{
  "hidden_size": 448,
  "num_attention_heads": 7,
  "attn_scale": 0.125,
  "init": "normal",
  "init_std_qkv": 0.0179,
  "init_std_up": 0.0179,
  "decay_fraction": 0.73
}
Each number is 200 + 40 x the weight over its row's rms, rounded and kept within 0 to 999. Layers, rows and columns count from 0. The size before them is the row's rms in percent of the matrix's.

# up: layer 3 MLP up, 1216x448, rms 0.0593, rows 1134-1141, columns 224-279
# down: layer 3 MLP down (transposed), 1216x448, rms 0.0564, rows 1134-1141, columns 224-279
# gate: layer 3 MLP gate, 1216x448, rms 0.0572, rows 1135-1142, columns 224-279
up1134,096,238,164,217,114,208,241,196,205,267,199,192,243,218,202,134,188,193,217,250,207,203,182,217,209,210,201,194,291,195,143,194,183,188,201,233,222,151,187,205,268,255,276,238,100,251,223,194,200,192,162,265,256,192,215,187,213
down1134,098,283,257,232,189,225,213,120,136,232,171,255,161,246,152,182,189,193,184,223,199,231,110,141,189,243,227,182,210,237,230,227,167,217,217,179,195,254,189,231,158,264,162,216,325,188,145,239,207,252,194,214,193,187,178,199,201
gate1135,094,147,209,194,248,192,142,201,203,252,206,220,198,101,182,310,154,170,182,114,231,200,200,286,199,171,251,106,224,202,131,232,192,227,198,155,192,156,275,185,220,127,197,179,286,193,131,256,250,166,177,221,134,205,235,211,240
up1135,100,146,210,194,157,200,174,194,243,237,187,170,151,159,190,233,218,139,150,212,207,183,216,126,242,247,139,229,271,228,165,148,208,166,192,159,335,234,219,218,214,209,286,196,185,216,167,202,232,208,184,210,260,143,207,172,97
down1135,097,276,228,224,121,114,221,167,230,192,164,205,196,246,231,112,223,256,209,251,129,177,283,191,229,172,148,195,158,237,163,172,208,212,166,206,207,229,211,200,230,216,202,239,234,188,144,244,176,112,163,251,215,194,196,245,171
gate1136,095,164,178,231,232,158,229,192,199,167,161,146,179,190,201,248,225,220,159,205,155,210,203,168,189,161,247,218,219,203,206,181,88,203,219,224,202,202,238,140,256,239,125,218,237,301,233,179,182,238,192,113,193,138,257,97,244
up1136,099,191,115,284,281,218,187,206,160,182,182,248,236,165,204,139,169,171,149,155,209,196,171,179,198,184,166,174,213,274,203,142,172,256,250,236,181,234,230,225,211,114,112,228,255,202,180,172,264,181,217,132,277,238,199,146,171
down1136,099,216,304,284,216,162,220,211,235,211,197,202,233,227,223,273,291,198,198,153,190,225,143,149,154,157,101,203,139,242,214,175,145,231,191,179,261,246,197,109,173,217,198,129,197,163,265,132,233,245,252,164,135,217,229,172,203
gate1137,100,168,150,218,272,214,155,100,208,169,162,150,182,163,135,243,230,239,176,118,170,131,176,256,197,91,176,160,215,245,184,190,206,257,194,148,251,159,272,204,191,268,185,168,224,223,226,190,238,196,139,174,173,231,144,203,171
up1137,100,181,181,187,188,132,257,183,185,185,236,180,179,221,158,181,153,118,196,231,214,177,190,195,169,226,186,233,179,165,159,191,191,280,176,239,241,215,162,156,188,193,240,205,245,215,96,249,211,185,169,149,183,175,169,224,196
down1137,099,205,359,171,213,160,198,177,197,189,149,162,285,243,206,202,194,174,186,233,230,112,205,266,175,251,209,186,172,284,214,186,228,294,218,247,265,153,219,243,239,251,227,264,242,210,144,228,294,238,163,257,260,237,285,164,215
gate1138,101,205,217,268,287,208,189,164,200,244,166,199,159,227,186,201,159,181,157,225,179,148,190,248,180,208,213,246,166,240,265,198,214,245,242,162,161,221,231,232,142,184,217,222,169,226,226,208,244,217,123,284,188,207,212,222,177
up1138,098,235,183,251,268,161,192,149,122,195,263,299,181,236,191,237,199,177,132,202,153,161,201,190,210,227,220,232,203,269,251,200,244,198,208,199,192,200,196,230,179,243,197,190,210,217,265,194,282,159,197,211,181,128,153,162,256
down1138,102,182,183,185,215,204,216,282,213,124,172,298,152,123,156,177,250,147,282,180,249,268,191,123,189,229,256,207,224,140,191,262,162,219,232,245,189,140,173,221,170,215,273,228,242,206,195,199,232,164,173,227,246,208,119,141,175
gate1139,102,161,129,222,227,151,237,203,235,172,182,165,188,160,232,237,256,241,185,119,180,243,218,254,212,157,143,182,199,235,195,273,138,170,154,195,209,239,214,165,217,227,186,198,119,196,212,210,177,261,140,304,159,253,248,253,229
up1139,102,235,206,237,141,214,172,257,226,187,272,186,237,253,227,255,250,171,194,145,165,196,233,138,248,186,254,196,183,247,196,167,210,213,236,153,186,156,296,186,187,214,137,183,226,231,151,256,189,219,230,189,168,230,168,197,243
down1139,105,175,150,179,92,255,174,216,208,144,214,229,163,172,188,201,186,191,161,221,154,202,179,196,151,158,194,167,178,202,278,177,125,267,206,214,149,174,135,137,206,136,210,158,208,273,147,153,272,190,203,164,132,199,244,201,177
gate1140,101,204,245,223,233,214,205,222,239,190,252,170,296,129,163,168,157,149,171,183,242,208,223,178,163,219,262,210,184,222,197,202,204,215,279,220,125,190,236,161,220,246,178,195,96,221,174,176,168,212,250,172,172,186,229,220,214
up1140,096,237,221,236,207,182,212,212,229,189,147,223,213,143,213,215,155,140,247,151,217,192,179,249,187,221,272,183,191,258,230,225,176,221,311,151,221,173,188,190,224,281,293,256,126,264,198,110,172,177,194,205,202,241,220,191,243
down1140,098,169,233,190,201,235,141,221,263,194,123,243,230,136,181,171,155,161,190,190,160,153,275,139,213,164,250,192,166,168,238,237,250,229,158,208,194,200,242,215,169,179,197,251,174,176,211,200,154,209,185,137,216,223,134,270,252
gate1141,100,200,172,250,183,205,244,203,195,253,222,107,178,241,171,195,168,234,225,183,184,257,182,214,163,150,138,204,152,139,202,229,296,151,173,222,183,212,202,156,179,229,188,206,171,170,252,220,211,257,246,206,181,222,235,160,133
up1141,102,174,201,237,207,242,193,300,160,193,259,130,206,233,160,202,229,166,200,235,189,226,303,207,198,201,206,254,207,168,265,191,199,210,123,201,185,262,144,187,216,149,168,254,194,173,193,178,214,140,254,223,242,267,232,260,144
down1141,102,194,245,204,141,231,223,214,195,194,220,143,212,134,205,192,226,234,174,145,154,248,179,189,189,245,243,214,206,98,239,236,146,210,188,216,235,203,171,199,258,220,137,152,201,160,275,239,209,222,241,222,209,181,169,218,208
gate1142,099,214,193,205,201,219,227,251,200,171,180,130,257,165,228,226,218,235,238,180,225,206,164,260,168,215,248,166,202,206,200,206,184,192,295,201,231,148,169,209,258,246,184,179,179,148,151,256,223,177,285,148,329,216,117,210,171